Part of a small language model's weights: LayerNorm before each block.
Each number is 500 + 50 x the weight over its row's rms, rounded and kept within 0 to 999. Layers, rows and columns count from 0. Numbers have three digits each. The size before them is the row's rms in percent of the matrix's.

# q: layer 12 attention query, 384x384, rms 0.07, rows 155-159, columns 256-383
# k: layer 12 attention key, 384x384, rms 0.0693, rows 155-159, columns 256-383
# v: layer 12 attention value, 384x384, rms 0.0763, rows 128-147, columns 256-383
# o: layer 12 attention output (transposed), 384x384, rms 0.0615, rows 128-146, columns 256-383
q155 099:450478587547494447548368496501376486616428452548556574452530579536598461480521440518466542549488447479475498540492392532435474526508557491489608517483525483582543504496478505573585483453540475549480515435579488464603430580467502557420493508513504410492472520500514475461443519545671518451509428491482467507406479466544537469560566472485432549548496495483500536550484495516474496531492
k155 101:508551513544476447519404531458571497471470458515464494436580536466577479594510384535439489474465431521472396537494476487522474518475474493482494473462552516532515561584475520510599439440544551453524530585534557429555483454502483575483480565593545484510455568413500397489467459505541483508550553481484430444520515437509554514478543457544401600531466492526528582586619539499501489439525
q156 101:513485546504431489550594437395554459464501476401474522528427448474527523436490536554526469452618577492525489448517549437461487533542546481386481545516536376443438448468514434429489541478520488487528517468465512504452438533434461549539607579506496451446437537455364530460479461525539516510422485435457494533560550510436524453489528507498461531547558577552408530512491420530431504486438
k156 101:533459522409497481459479491459519430423545500458437509496453454528554383467533530560461528509557495427462525517530504423519552497568566534545451488499432407515466519446517489536621565451513507442450446527478465501464408509480432597569622543531429481476428468439437539480500459451458488567527451474455484507591524470498500561459409550546509586497571475567438604513516436522544465439428
q157 107:386453571493464477473459458462496507527543532570554507395547520420433501506413480501515552443449475509506446539527596479493492456494532378562586468486445548493459557495512482498491532522572480497556534529469420602435586530518501522521463455423472359485572525436428537542533434486514469500505558520510483495581612397513475532463513477485533477525609561440402498484444531494457437562547
k157 105:384445510338503557465578495497405525552565527451508596394519542449485463516524493471479535480448553470487587508466517438592503456509495464578421477475524535490548414403466514499514576468481458514477512503517564607506455562535460425476408550484424479518526359491439429538545436536438527509463543535538543556588461428524436580517570537437418570497472513526446470490437590419452455470553
q158 101:464548511504622468413606604515591482491465437538563587477608456506551533555537561561506623424543479531504487477473419466595461445440448457522553503471383545501525489434497455433403442537496439512536565519480403530509474497541509503539557565492481540503478495476540489487510571560478482490495578552444472505537579521504491584426474528543447495486442464520448413524437451523505518497506
k158 099:475502571445503541412574636503538504587529459539533506468545597478534530561505529488545576542458480476589556488492437512406386365386527486457554464477471439568532478451542482520414461579506486480522479502392408496619483435515485454480503482522611553443416434372522499532466503497450438488530476434514518496541594505513520574440504478538482502507427484475523506489450531538414476543522
q159 102:558574491515446372421422506500489547523553486569516554501520410458524561509512445482548536479493437425550412568431462418543473451518578458541438550386436550475471438496553515412497482472515535444584556438560622413582479518494553440575399569511499377447520507514466523441505486553553512541513550517514534455496453472479456574532483424550589494491565540560470565547504506447544517499550
k159 103:547594505519463468479524453537457539525551480520507453449491384484487525518537508528572492444369489562495491521468460469446426472532584519521461479476477579584437494471559590409597522510410526442519508493575523455482509488516574431503416566525528422500535461527476434473510576449535543503527544502522535450512410522563486482502550459536517504645446496563391484556404592568575498478517
v128 091:552545499500582521510456499501503550527431445480469486519441512547532517408526502436500463433500430408520498487496570509557485483501541589469556503527538510540541540486454507385456596593523366473539521438481464475630544532516515445466465488482417429523520517445468450584557473494431482544642472526486496483493639534510535508590434540512555508530483495448502511460400550441573479567550
o128 091:394423531452493542458516475448479438408567582517486491485502472467500479598485544531556437524415517540455498526531428495409487555485519423395391579385506473552466451558530465577588442432490620602509454534591538541423518489456487533549540469529573532472475443590499458371534588505485558498391485521520422484496471417469491515431528479543562567533472523521542499506569513498455523440565
v129 094:510455575471541585523503409507424533416475492469497557541519481634491472565576522482529549541569484483514504413514555520506456606493457478456507516525535552511530451380497504541416398407527515487429441543579588501525478541582548510496494445447403482493546451527459532525511434501505504467532474464427561533516523532591484479488389444546490556465590439487489466503502462455609549492487
o129 092:482464524592490420492521536586602415579473480485442510462418470419449546496530508475455495479447491553390467550552494516411542411477615544558517498522513414551542539579498539486563550526490432504497510450427493472463487433509507536434483518526548480518377544457505417378494485551495526499438428552533448553561401537499472444483592539474473496539482502482480574505527532564455524525502
v130 098:446472494566544533498424465578520522504453505489489525542544491495482426427542393494503495437517470515531412481392478545496452519576472401513434590508513532536521417533567517483594433577471434548607514428527378509522518393546536444539491504425503528521438525481553450501516537487464527505534481432461426530478631511523459421502460531490498554464432439533510559431527513474433555467546
o130 098:465544532436554450498491566440540533459501540506495483524492530462522553528464564468488507581552530508504503506666476383531528511472505487595510512526561472433490516510470473468411427453530459438418510591514500539476538582437444480462470488483479422505543416578498509545497499521547521616587461507529517540530512448556592595511470432528482476526550472488456422501550524513591471427486
v131 099:512511470558416506458451431506540490412472443500488517491494409530515554456536513507512527517584455553467581506441550442466458526522506593469565468553485521482511528497469478498503388504515446386497445523522582534490423577460579527428493616440538413446484509421467488590469458359477490561498399396494525445435434575517478543577474558553489539498401508559469559548455471498543438490436
o131 097:536572407495521513507586487464518533593512535501504571515428502465508386571448552505484524509458506387559437565470491527510529427420482443480507518505452505522498504483522525553492542503456502612533510511472517408542566435450417452512524433506433537541522573627465565414566522528455512449516607534574483520625449455465523477452533566473504484536618542461584471503541591513458502449551
v132 097:538488520442497424479478539490437463583502504383516538544496562457479522459514486549517491556533542551436398491461414522537442555577566438504555559544509469454430501482505520424571478454503517491556443454510517473469495569475474519460499545543492465485444521529534564448553513414524485460455520585534399523420507483449435554502576593487443469508540545375418407436515467443574444538548
o132 097:437442456527492598487492498566509524391491489529452444539516535475521496483474444420463438516451454543574530505502501492513566469398468599558449471511456551535538495508542463537416489538582494531461462504453530561575498461504488457482468429480547522441542445541542518558459459539488437543513520389432558453608554562550472486505454464515554571439515468577494597504486512537457529502538
v133 097:573463537457430471478551466551511628589484524501505453498445518488435606481485468543531480516497484500546407421460507496441410485483569438461492583559419424430533583491533567523527513461506480459485482511440514511501509457470529483568477501499525459522468450442483437578451562586572503515554591530529428457384552511522468511480482521445508544521468478482540417466503458489353558539462
o133 095:528449459540536506599431468433548404395525455524533540533542505549552498506456500487492522474476471477556553681520535508540494462527472582502533554422562551430558469515423526477481402585512434522494565449493518487460573490476560543458475500470477506460554581546547604432441391464420457471483467476500458526614503493453527539472459409529456429461519566555453552490467467518578440487508
v134 095:531492527450527593520491472371582478472517474531462454453515504455476448520463522467541501479530578500450523575351536450467512567482547508571447411552544443528426441373438486375507475496557526486514571480515635455358515538388458508455500549564425405498498428439545532482537452502498545530556502454543454517552503489422472358502445515454376487444451516588501508533518557525508487497422
o134 094:459502497551478456489504524495453569531549471518522524538404526521536437472547533489476524512427491523584514472550477547531508411447486515379586558473454512500519577535614642594494507457458444501473447480507461558532485506575487542506558478446629554405506534521442431505466552463429476467482496430522472473463514420582443601539549538592568526514517465467496529388510455522458559547534
v135 095:585529486536432566476430537543578524527441569472576505483534500495459522484505547443388468571464533527426547396472536479454483513529525584592457515531529519527408467465504547476519534506544477504495486526484573468531511591498447490404551518455517627505468463509404444419466557583550434422503446577528487546456498478548524499496453424459451516563427414514506462480525550391467421400485
o135 095:542510467563503444500489395503457489445462491493454449535477576459580506439476457551585493404497518491482429570538445505608518516540379438526558446516488507579621552502493473500514495521447519486567460527490448525604465437440519417593424484555426514511492544483540504516500459496518548527542439444506540493527462459359387498472556568509525490398551630516510510515571543553504557499420
v136 100:553495468524486550395512395605435554470545456412514544410471499550509540494499527419545467483498584368517529529532429449497472467419553506508534477425538553517475545554532523455499485508487428468542597476563460378495483520520547665471563496483530575572420478495442479445524480459522523504500472415464567495484491523426394462565424506567461466510508534459521543530587537434413545477477
o136 094:472563521535486460420463479484542444540460519579518435497568504536503454516517571539424392453417398529432507485498573557488529511516531552461451485510542493525534512492519498508570532466516533543539415539518551533537506490495442505453513517499409456436555531503501569480545487478413433531438590541550525515583574450511574460514460454470522558423513484479524440451356437576564466517526
v137 102:532530486503529487446502497491508493484533541566406485487473558512525530384514472472500493364471531516451443453531521524585484559491514485443521446463557515447499486560567574479493477405513518476499571613492551528666510527521477516489527551457528454522453446519501530490513409478514514523512552548459419534407426451544558560449569444481421521475411539552573529521451393486424469438545
o137 098:534445540468440506518480493485452543544505509491563560580525471456465497564543512584503519522527525451510494554568465508520493473391521494593451475525444476571513528532477457565508478597527423476490514535559441407371528534563520514433496442541477565446445533470526485558464578528496511423518396450562485526534580555539461486575472505593548498520591434478460409483573545520541490546465
v138 096:446506466487522542489473484486526590469567420414543525528399516485510565502558559493504538482590488496453543563507591497513473340521590481454515549556530478447414478512488507553537450458510592555541566444402397515497555531483559488482413363527480452488502580513471468558515492506514490464444458472478435490490544471474435434470570527479509479412494596514561505489491496511520548539414
o138 100:515543555490379469500578455469516462567438507574484464524516501461479501506440486542427468502565513514593530464479453490496549523467501471497480520397554446493540551463444571409455422509515422435475446503571592523490428489491495433561539606386526522453479489514483483442524520498345540482516496584410508512437457476529613554489395489465579479540482485497477507473432484543507509522510
v139 094:474393513470488461485518569554491499460603566509453571500573494546474624496459499505527457523474498513492472517463439536504560551551440464453580486549520532455481529478564479448465540448582498462608451410383566640492476488476540528491518566462525490464446606531450399510464472541538506531420523453567580562484572410420487562487567459515479405470472560502482538481498441450510515543415
o139 096:547562454451479472590450528522491541535444385529545484400501380456576412500481511514495477466560481489539503542509484436475515575497503568510467559528492468603611540501510539477487508532519423561441493602512432485478563461557406461586418447525507462524583356551508548507549498499421443482553480486464460505503479498503471413502492541481449530563486475534518523508452489527483537453536
v140 096:571486483510535451454544590497489450412427392557549389504446489532529409467533488573489598480550494500506404477573531430582572515534609533570539571484605512426483469482531494520514525518401482437547563490484512524440530570385604581452496489498537533453533435444502563458508431494492443522399442543446561534524470454479537536453505527422512499489573501442534495503523475458437576507508
o140 094:455532541491502526578437450477514527561512489501453537460541499508436535605428470470464415469472504511549535540543509518456454530510467460529402437509421537557526483543457511500541510539548528498472428552523457424600522421556401512473437486576418525507464516548520528477513541568481517427522612483478423518498506483465437558499418454580506513520509583511506619449535463546511430461415
v141 093:524506454473439549534516544565424423549552555446504540523503542474446546531619376447528545519548464495525612550590528551532555589489512514543479379489507412478466500529574563429399476507622478542461500460460431568457514533398520498416382466439548497446452438488467427533519555498560526495520522543498535427484487503508523472448441501544533522462459527505502475487390502450460458433464
o141 095:474477555511490503458475540444487485423523483531398513475497460537517408539408587480494496558373502493487411469350579487455457475493513488459572532494476586507527472384415498495606567468400516464502541518550557526463460469592487474560584570539514467527534605575531577546508525521363566518478482398598466451526467532526449601548520527431532479543476446531490538540562541566586534534456
v142 091:562511515498549508465452457527501529535479594432561441485509440475501476514505500542531501535491496479470512594517530451447525570429480477476504574440620453496546512488396520535473563440489444621510536514571485513448474376471506543460486513495427489467567497538574484581500549491527598504544504427499555532494584563490487516450506484494527617491379519457440578434487537551446459456419
o142 090:481583495503481441489555543490569455437503443611471556527514559489532468475531533425493493458564430559453541395589519479476514415506515414573509498608414545546515487493540536452550491517531578382514507488450537461545543699515498487480541518538568522470406434460427503485468458476547434380525514563588486564493414482530532446509529524564498512503565477484477480580550594466565530511557
v143 096:456496439533459461343501512523450433514353506576467563456517546512483498520520459463495488531495439471487499511611497523530361579515506520471583467542482555612455501595457473582375534441468463525417467535518536517516404486539502459477520458533533547543505443560534500481530392446477533496577575528515473539565513570485434595533580454590519473515461493553532380452548614509515476539535
o143 096:574487504499485527575436475453508498466537479489554505554500443471526564450473512432501450554486515470563566502410517415532664434503486428510361583492495415458527519459545504458588466528506527561537459537463501571499582530444523502496536593481454469462506500404458395474574619514530430591469425521514538469457551491554499557410444557432565533489437522511532582534489427565484546434500
v144 092:438556555395517464588437540550504481491442504436452508667507613403448489454539512545484447470363522406597520499440475544438446468456481590551601540565435545474438601529523514437530533482482520464506591536533450574571519581476472561636564497526520516595521572486482463432456533474506534565545551497536519568491462508412520484467563422456544466491527522438455497423543569495460506487456
o144 092:457446484624474540460442414471544475473585529549538568446509431599495573520450512450498579417625455538549531449549524453599561558502482338427438458473530565508486477507487508561452543492496561495549435452503501412482553456595520461504505432469474480406569538456519520584499443585454460490535508494515437501533516493501522473541508500504479552470478455511537462521486509556545501529520
v145 101:526487424517503554449584487588493545477521541526504532548567423510550525517516428516468506483481508494430548440547457576479572497514543425603467477505487517526595481516561454514529441527537432525491499587458631484477524477429509503541509454533457572534488545533500490547514517418461602484442455446564533401403519472529546459500475583583594516500544527533458489546449518530467496492507
o145 098:474498607468490448562413503432537433449472429497429536493479551539461507471554511552467499531486539474550574542500543470548470540541485585448501505465570458483467503492499515482478505474493600436528527509534492444619509493500457542439492569502526494593525461496518476507511487576655454554492547481465503550526539526475455518486462449391402504494490527499536570497550477468530531550507
v146 100:430536513511467629502529513514533569497543399456414506585546414476490470539504450491466577574502440486561497477501470413544534508568481510533523489451507490517614493423382453362459489474574462564464528536465488443536575431602484550462475618513522458534451547472546459470486447555582585569465454606546468554596470538469531482412440580542524442426417415586554591465493543518588426459607
o146 095:576401544526508441503400449470466426454364517467493518490395492470502527540557560490519550444507545464525598537529575558457477478413568523462367511503512481478491498521615533703551459536528556443562489523468525552457442586477483516532410402530504537572480438469434594501522499505433480486542528410496502507482551444538467480504538432532455549546534526411437555553464450513452500632458
v147 098:569532469558530525451525532545593465454483485505444516565500475528448580394365472491477537523449532513446516441525552459551603539490393497581475506527493519433578527498418484463602530581488473377464501497604555510468496585506537396489530530580411511534576529503575513476498489525582540433492563523471510466477477531437439606517457492467636559477450420489490569458402548434418456515478